Each number is 128 + 32 x the weight over the matrix's rms, rounded and kept within 0 to 255. Layers, rows and columns count from 0. Numbers have three digits each.

# up: layer 8 MLP up, 640x160, rms 0.224, rows 143-162, columns 0-159
# down: layer 8 MLP down (transposed), 640x160, rms 0.0854, rows 143-162, columns 0-159
up143:101101138182132171166109153176127166188154150118100145104112140089114130167094114164173201144115178113131111165139113178172138135152117115112166148130164100155177127134148096131083161182084160134143142099161173127131092104151104147103065103129166177121025121111091114131160149113105123128125097147119140156129102175134132105090150123107166095114086114094147106062133177165161148144113117100096114126084138139097146068095110110153155111136110158149080092122137143168117127135077171
down143:137157113160151156110114163139118168126175105157151172125129130094150102107122128145093116180143163130159109130161099172141148108144080128105116176141098141110062089098122108107064152140109152153189113157161143136114142144073159126128137096122179112123031154102135110126086135146200183151145106125124132052163181099173162132134092178147143110194090179120173151122183125146139105139184106090091139084150134101109143072151143179123093159119158132120154140108184133135175153129138171
up144:124173075086047101141155139090121142102130132154148137148154148116153175123159100139108111129090103111120080136137139129149132035129077124139097116087169139123129134114164138137136174107084123149157145147171125148231144150074089144131160151154183146073135125109100119155094140092083069125102091101125106128124137131156149142122092123077130133091138101123091065109148099072154182149141089161078092120154157115117137139102178131156110137184096083199130192172122083104145094151148137
down144:135123138127083154126125119127148110134097088159107164113115150086125102146172159091113077119203092162155125132107096153135115082067140177166067126116135094150135109117128162164135101159109088113137136119102169157099103147143162106140096098181159084200096166181143128082119133146116155137134192124187081056125105159156052090123084145183177130167137139120101177122147129170169101081156135151195117085113131102150154178158120122125084102137141139139167126071120134130175100126092155
up145:112107188154127104142099060136122098048116117135149178121111118149090056115106167088069059068089134116103137170138060112109118146102120131107113170110144087087103134123122122148164133142131156124095199115210178107152105159152136132110153157166149133154085170075122084151117112139121132161144153072174136118087160122111175099070157024123128122109054045089126130126216145101150130112107134137084124184134154150151094146133099143097108107156107056189158177148071112111165120130125154
down145:116135072062113060123062154067102123137139134141099085139158190073055193117141077068117126124146150149082102075149165113109128186091116142111113159227154111130104161105167103150139152112100050142089093130110054134098087089083166156147115170081046143132119123118169111145102149160089111100115011157151122112139176122201130065065051119161117076209152125093192170101106053196153110148122126123170104127141186155145120137098096139131111153138145165120144148084141128114081117170129170
up146:149205060133103136173112120111169144133123133081174091159164087120152136132169140109142103130110175122102123139156104102136103135143155103148104108063163128134080152151134111142138116170051152106078172146166086084206161156131082153110123080124163149086114153146111120138100156102106097169120124124173094112140136167107149107119137108202156076161128132130149146130157132107154149110117130068066133155088142193130180120161154200085145162065116131147139119127162136231102089173196144
down146:063125157113144156088230076130052130141082181137051119090120132145104121131144133129182161124162131158119088115101090162166108118128122146119089128080132172120116131130137100040082119088122165140136150171048113088064121138077101097120100084130112122119139167125094096094113156097119079155182071140166146070075139121116162154177099116115084115126112197101142157151156133126186128161172105184145166124110135074116166171129130172142095183112137137117106134089152075101158182122111104
up147:110097153139130149129170122153095052129115144109101139148095122122064073121095088049119110183111088095142156131113117161110111117112111117152137104120196100094199130150170134116079131134135138167144161159080142143139106119145128103063215114141146128076103127089190105162196183099146144130120095132134130131121164112141184179089085115129110152164086124151181149120180129119118131162134141109077126149113122094172111108105118162142074094127114160143132105146179069129154141113087128
down147:108040142101145145128114128145117148178118063116088083096082141116116105127113170130153125135122122122142095133148138113112093131172129148174082143111157128146097138132179177153167157100112087134194137115102091123111141166135100158181117105121106169166155134111203097168100103139134109120096127142148121122194148145145082057139177125101107147098158141154135136142121138168138067080123130094136110126147142134098131123110140171068110053152098162157166161062093154115136076105147191
up148:151072160194136157152170108128119140114106191184133107074138131105161157191135135192149081159094102139179155195128122122085215124148107138087123068121159152103161102151134131096107148105104201120124103181055138141067111107119082140127072117083132087120188179120154122151149097164142119125141129140119171124108089107123193145113096153120084096144111118110164082118206136141111185084144066137154083116126047109142094140093159092143104038191147088164065153163148101096167171150155111
down148:104134159159140096193089169139069166123124154192092098174040096181042133134137102105125129138138117141109047141090100141130138144126096134049173096075114125124122117124141100107152120082184113206137120141115133105147154112153110172081137138123145092131138130080151143138157086113080190140112109100069175120042155079126184120131119111094148065139137134081143081109112115146138131076148185112079140098104146154118073085100115141137167145114135107109110135146136109169048187125137159
up149:105191104078154103161113175145172070156108096143132089174180138110159081154161103140118163137106113124102201131101160121124146110194111127117075077104143131084078164149118157078192147141121118122128119130094083150153150170054059125113170147112093142126133064129083143174197158118211158139161121094088153171123139156165100131127078112091158118118134139214131103169135096135145110175084153123133114194125141099134183128098134186131187115099034111113126078057127059140124159170157137
down149:118130102126140090116131113108126061099139143124178121146181184071104139166137144149108185064133131107073173114083097135133166136070085118136109144126121104095093077116098160129125162058174065094143142181121169117111226130100151067114109123191058163144096103175131117115125140190185166131102061085100070137170143080153090146211112051132156056074162119121211150134149116120120121146103064095158120135121192169145136167094138145171166118161119092158153128178150120182132159090121119
up150:113141101084184161162112081107138109117136129162121117139150135155129085101072099173089107140116163096131142147129124074159143103172150129162128039111180197124174173063253140128066156116152129115120031145150163183128092152162116078141141124140146119119086138127102125159126113061194162175102170115092131132141096106181102214148102126098138118158091116070125152205117125120137119119148085133123120148072117091124137158140129059097184173148153081145137171113083100135118148146142145
down150:156118100161202121146141133104158126090122100118116157192139112086181127116115168086106079118128084139141153132180115116165066157148142105147064125170134071154245131102087121102174184115098099119196161103128087123099115127094178150072113165127124105112124070103116084112122117143096084142145150165123167147114072159156096153040165074117111108100137075140095105102110122091149051134119167145108128099097046117178144155190158141157140158124082097139129149118119125141134149154152090
up151:148163192170171140158155122094123121168096155194128169166130227125088097173158179109162122119152134092168101151116112084108124130141099165137135113131117109119157158158135101104149104131162116107175073163129109070184106153135116120104102132167098048183158118081149110153066068168139131118119117138113141151155114148126188160162130123136093118073146161100057132120202091104147189107138163147073122135157132096155109146057153149132163111149045167127100096166121115128081106138131104
down151:167164102112137146055146085097119168156154078163170096084154141119122102109115134132093097123118153151208199129115138094181171110131166130186119094167061109097173156074174134117134161133072084186154095079102140123127130118124164119098142082105178155105125079107089133105079085108171106122176169108146122178137104132109111062108095127117098188139107137168125143151129142116108156129187128178105133127164113105126103144098149122149135135145086118143132134144231108151124128038133091
up152:090144094110109157152151135119106155161117148196125141184106121133145129169173105145168092101192141153115109063107090113130088143142113155105126150110134116140128172058125100119141128087097111098095142092154111129157187127110093119224158181155164121144144114133095081153149138143164129150084189171183038127124059128102150148122100127126129155167097129060134133139134165137102111151101133127120142095107162146172145134108120159111179177124128100093161142160077126186093165114166178
down152:134130134167103132153111123158094173142165134143123115067199128109118120138098163106105147130145146071119118127141153101157141112146147136139149102129207112136153159151166163148065091151141131120130186152128150102097131087143035102101125115128160144126126130073172176167109125123113153176130115093155140133155170204095142094117077114068119078154136065117114075130148151106043096093101174119135102076183084106065143116175159105105127137185136121150115080140156145141101172164180150
up153:158162120116095065160143138188153144114122093121130153129150133165081151116119134120129108121132134155153099149159102152153169164090162169150085143154145191119119143126156111156154124132157115066121169111137111133094152115146076105150120109090125072146083157080118162132115131108059038093142202120165114110126113080149106133142112142132090058141124102065188085077114071110180183104119070122163137132130092109180138153154154174130104146123101142156134211148159108149148114136066163
down153:097139126135122145131149159140103131145152106072103114150115190089132088073123142114152143121119041084068134138126168095102122108121119157124100130190109147147140124121144165109108170088087150102103099139103115143168135142045077101098173186194139162161167092109088091099155111140130121160151101136101137082126166113098171099098157079174173172136137107184128143097158100194116162092137138172190104165134108115077152091095142104163112127115147094136104172157112145112101132136195121
up154:095146086114082107109044136169202100122098097146149193161136118148167084115137137168135166048100137119112107115084159085111153054152121110075132035124104163131140160108125079111130111113173152120109040150114138090137099157149110130143096168099132149142135136076137080121118081187134134136154117074115107161186096161094125108177131091113113147164140119134134057183130076146103173132121118075170137133045100170134176100106143137096119133067143155100133121053132152181093119121124086
down154:165147107129163149179114124113151154103065051078144147096146080163119149123118136173122170156119155098039073145139063076110153077154135074111088116098102112144162106125127139199086098103081126105125139154131176105095150134146142071100174043181109222123133063122173122115174144153103155074067171164064117151153123110130097165166131186115122142113168139159044070105080158108073074161149131104112146127155126166170131137167183121130120218117145119104104134097125106177135115129146131
up155:146163073148060176106120099175140133093040123128204085142146143108206131130181089175080145116104137146174105125125097108137087162120119149183075153113137142132097158122155084083136195136111194140175034155081045172157159119084110110154152159143148157108088096154165133141139140145107150160134151170066139106113104128142123134143092120194095069128079089112146078131138106135146096156110157092178150093169082147166182132112069129123152161138176161152109149141123135145118164146199067
down155:090102150127144093093118102156153119103138130112119094121147155164165100127041143121109143131135137130127115080121071118110128176093056145192096095132137181100096132135111100173102111148113093127127125186181092129168177104055147084121134121109119108124118127123101107108067145126188097108143045192122145150105157153107108104144114137149141067094178116163167196124087139166082137132201164130084069068174156177020154103144180185026131124119096122157072090092096139092082134153159132
up156:109122089164123106087130152166121066129135157121165134144141099145155114167114122095151135133174153162052117113128080121134101128162128092077131163142189119101129116139118099087218126101144124179131134168126112095132101129084163172160094098148185122110149155090111151078164199098081105190104147123150104111125151142142140117164089142171178180100110155139168094154097155147138134128170084100095153150070108121093149094104124157164160127066105150125074088103134084089101098117143114
down156:135116166128154185088129109173078150124126163126129147154143109161105107182125176091161083099115140107132106096117107105156171101127089154140071110144103125077131084130083170131130150132115106218106142122077151151107130153110068116200137125133131086188194053099138135114135132155131139125171110117151110124139128094108162109082190108109117090075118115167140167187092102163133128112113098146124131089117106140098159062099133125190153109137139081134142111158096122181169104178071171
up157:148097114127155161176143183129188105125167141110115098166126107160093170154125098138122155139136142186160105165135156169122231115122085121110132124125142110186093127159106127066155074149146105117103110122176152098135145096062155209130138125156096100178096131120134168083151104116137144077098170168113151074181128149136124107091093124164165103107114088114117097120196121128100101143129071141124075148105086152096135099070119059133119104156056146174122121103133130117166116176131061
down157:121111137111143130132151112122136154144124149136186137186096103148105088192164129162144093106149115090101145132064140085129180153111151138132108119147168118078087146137110125133202140102115119148139136115087166071150166134096178191095058154122090119147181134203173106079170132099137165168144083183179113138212117079074173110070103114122132053148132157156203095110162155216153130094081095113152165147130177178161115090143118142133121129126157104153127128088155163083160103125123115
up158:117120138147160110172167134094125077167063116123143175107157134171137163115110071098145170162151098126138149119150086124089131100108056102107110081159151112113144120184118142121169155169108088180099155145119135120166138115149174102146130187109073151173130125138136104088139155157051097169057104157123148134149124124105121068101093105136118105088106146115104124135107121050128146095135137111069131127099126167139085140087099167099162210140147152124113190125089114143171126142125158
down158:147092096144112094130163136111120092101125168146110117104121096114147082112129167148154150152106127096148135126171151145162107098117138142180159174108049058134138135098140100143164128102096154143153138201095114154161070151124097170133128168137149133134151114162136138136156132132112064057101169095094093112132129158140100163158131134122125158120187088125144137123141171080087148103147112115184158174121136067147128117099107113097157100169080114095106123174152154135116146120160108
up159:114107143121123117165077087160133172102106113104140111162097073106105118115146147079067126156153116108099080064157177213104162096075066151196083164169101154124133146166139093133098190186112116115120153164128160118104171182096121143065218134142147113087138092130129126175094089097127136117125095128171150121152118120146165158147154118089105128161138133144078129121141099083116126107142155089185169155147156166136133135166118119090112113134127173146097131162122171130124158118150157
down159:133130112098137093157132111166123094083135161167162159169131096132093155071104166151083099107073125174147108126107075130179097108039136089164079180188111116126136112172113150138127158112122141137154118179080133154153103121152137172117134168104129107134103133116098138159151132154117137097100196142197160166127098150159147090127147123161102116130155142191090163168076145149118068171125111123122150113104166166135134161151077143090136166091106144142105140113116176100166069131126129
up160:163138140121117165136170165112087146144136126150122136134121120080166108170130147148074131135135184134152100114124113140130134093106060179180157100109106128148144099114152114133084121180177117142124092171138102070163138178117133119125187164136117091092099108105128133163061128153146145054086109126173116146144150172110148161074131161117107189213133111059111149110147073074121112131098144098209123166146109087190152195169114085155180167117123116122085193102113158094150135191153103
down160:117175116125134098171102138127086163118130132126149186197167165105099127143108162113184152106104102120126149140153123177170105085072140168190099103121101115136128131207098144122134168155088132174149132119092090121114094223114103170133142148158146144128052109111113075141125159127050175122167143163140155129130163130169155178134116133157126155123169093180134099097084111143129163167165136142147187098107126106109128093092145127083131145123169121101104129124119165186109119156107141
up161:165148109126115143143153103065133156098155109109143078122150127097121123139127116142184070142114161092110138141103077164105098134116099147123134091109128151096089142095151160154128152167134168088141125113134140179165131106081159100195112137102173103167125139142148101151157131077084137126059137089165161142096184088145151107132165161106147084167084137162064087090125086118151139120169122143147164094120132152133095115100135140158126138189137126154117191080095197129114187103124124
down161:153134119118153105080134128146107131121112143122123106147139215110115137096100140148184081107156160095096142117126107122149196130083199095129128120150135094114100168113139099138102162082112151087130162088083153136138140168080146156113039125138148050167135149133134140157155135070149115157039199070117093188133118116153140121101131134141174173059160090074165186164133141106135117096146127121112178140136092130128156114094134110102126111119104120091172148101108085136137122114141107
up162:114121192154067169138163192134103098151157099152132161123124133158133125160130130122131177068095143148138128131073098138060129082148120146080099086179128149025115163076141078139139104165168198137098067170135097088108153123128110167132188114211115178168123146127100140126170134160161135079096140154107165143129110079062129170068173165079058136111136103124132160107164171065101133124167104149100137179127125131142139073116081165194175149139135128128138116108182209107123130084174135
down162:131160149118102088144102116148138094172165133130104177117119139095114072106132171099140123144130107154155116156064134124178072198116130149119161176137112136192107110124165154098189173120124102191194127089075152113079126114158166170109101172083159091148147093138152111145029121140132149143145129069098150054142142116058078135072135042158137090113088118147162127116100085125164140155170088120096149152109118119168128182155096110180070073145117096174082100177098096145121093149095157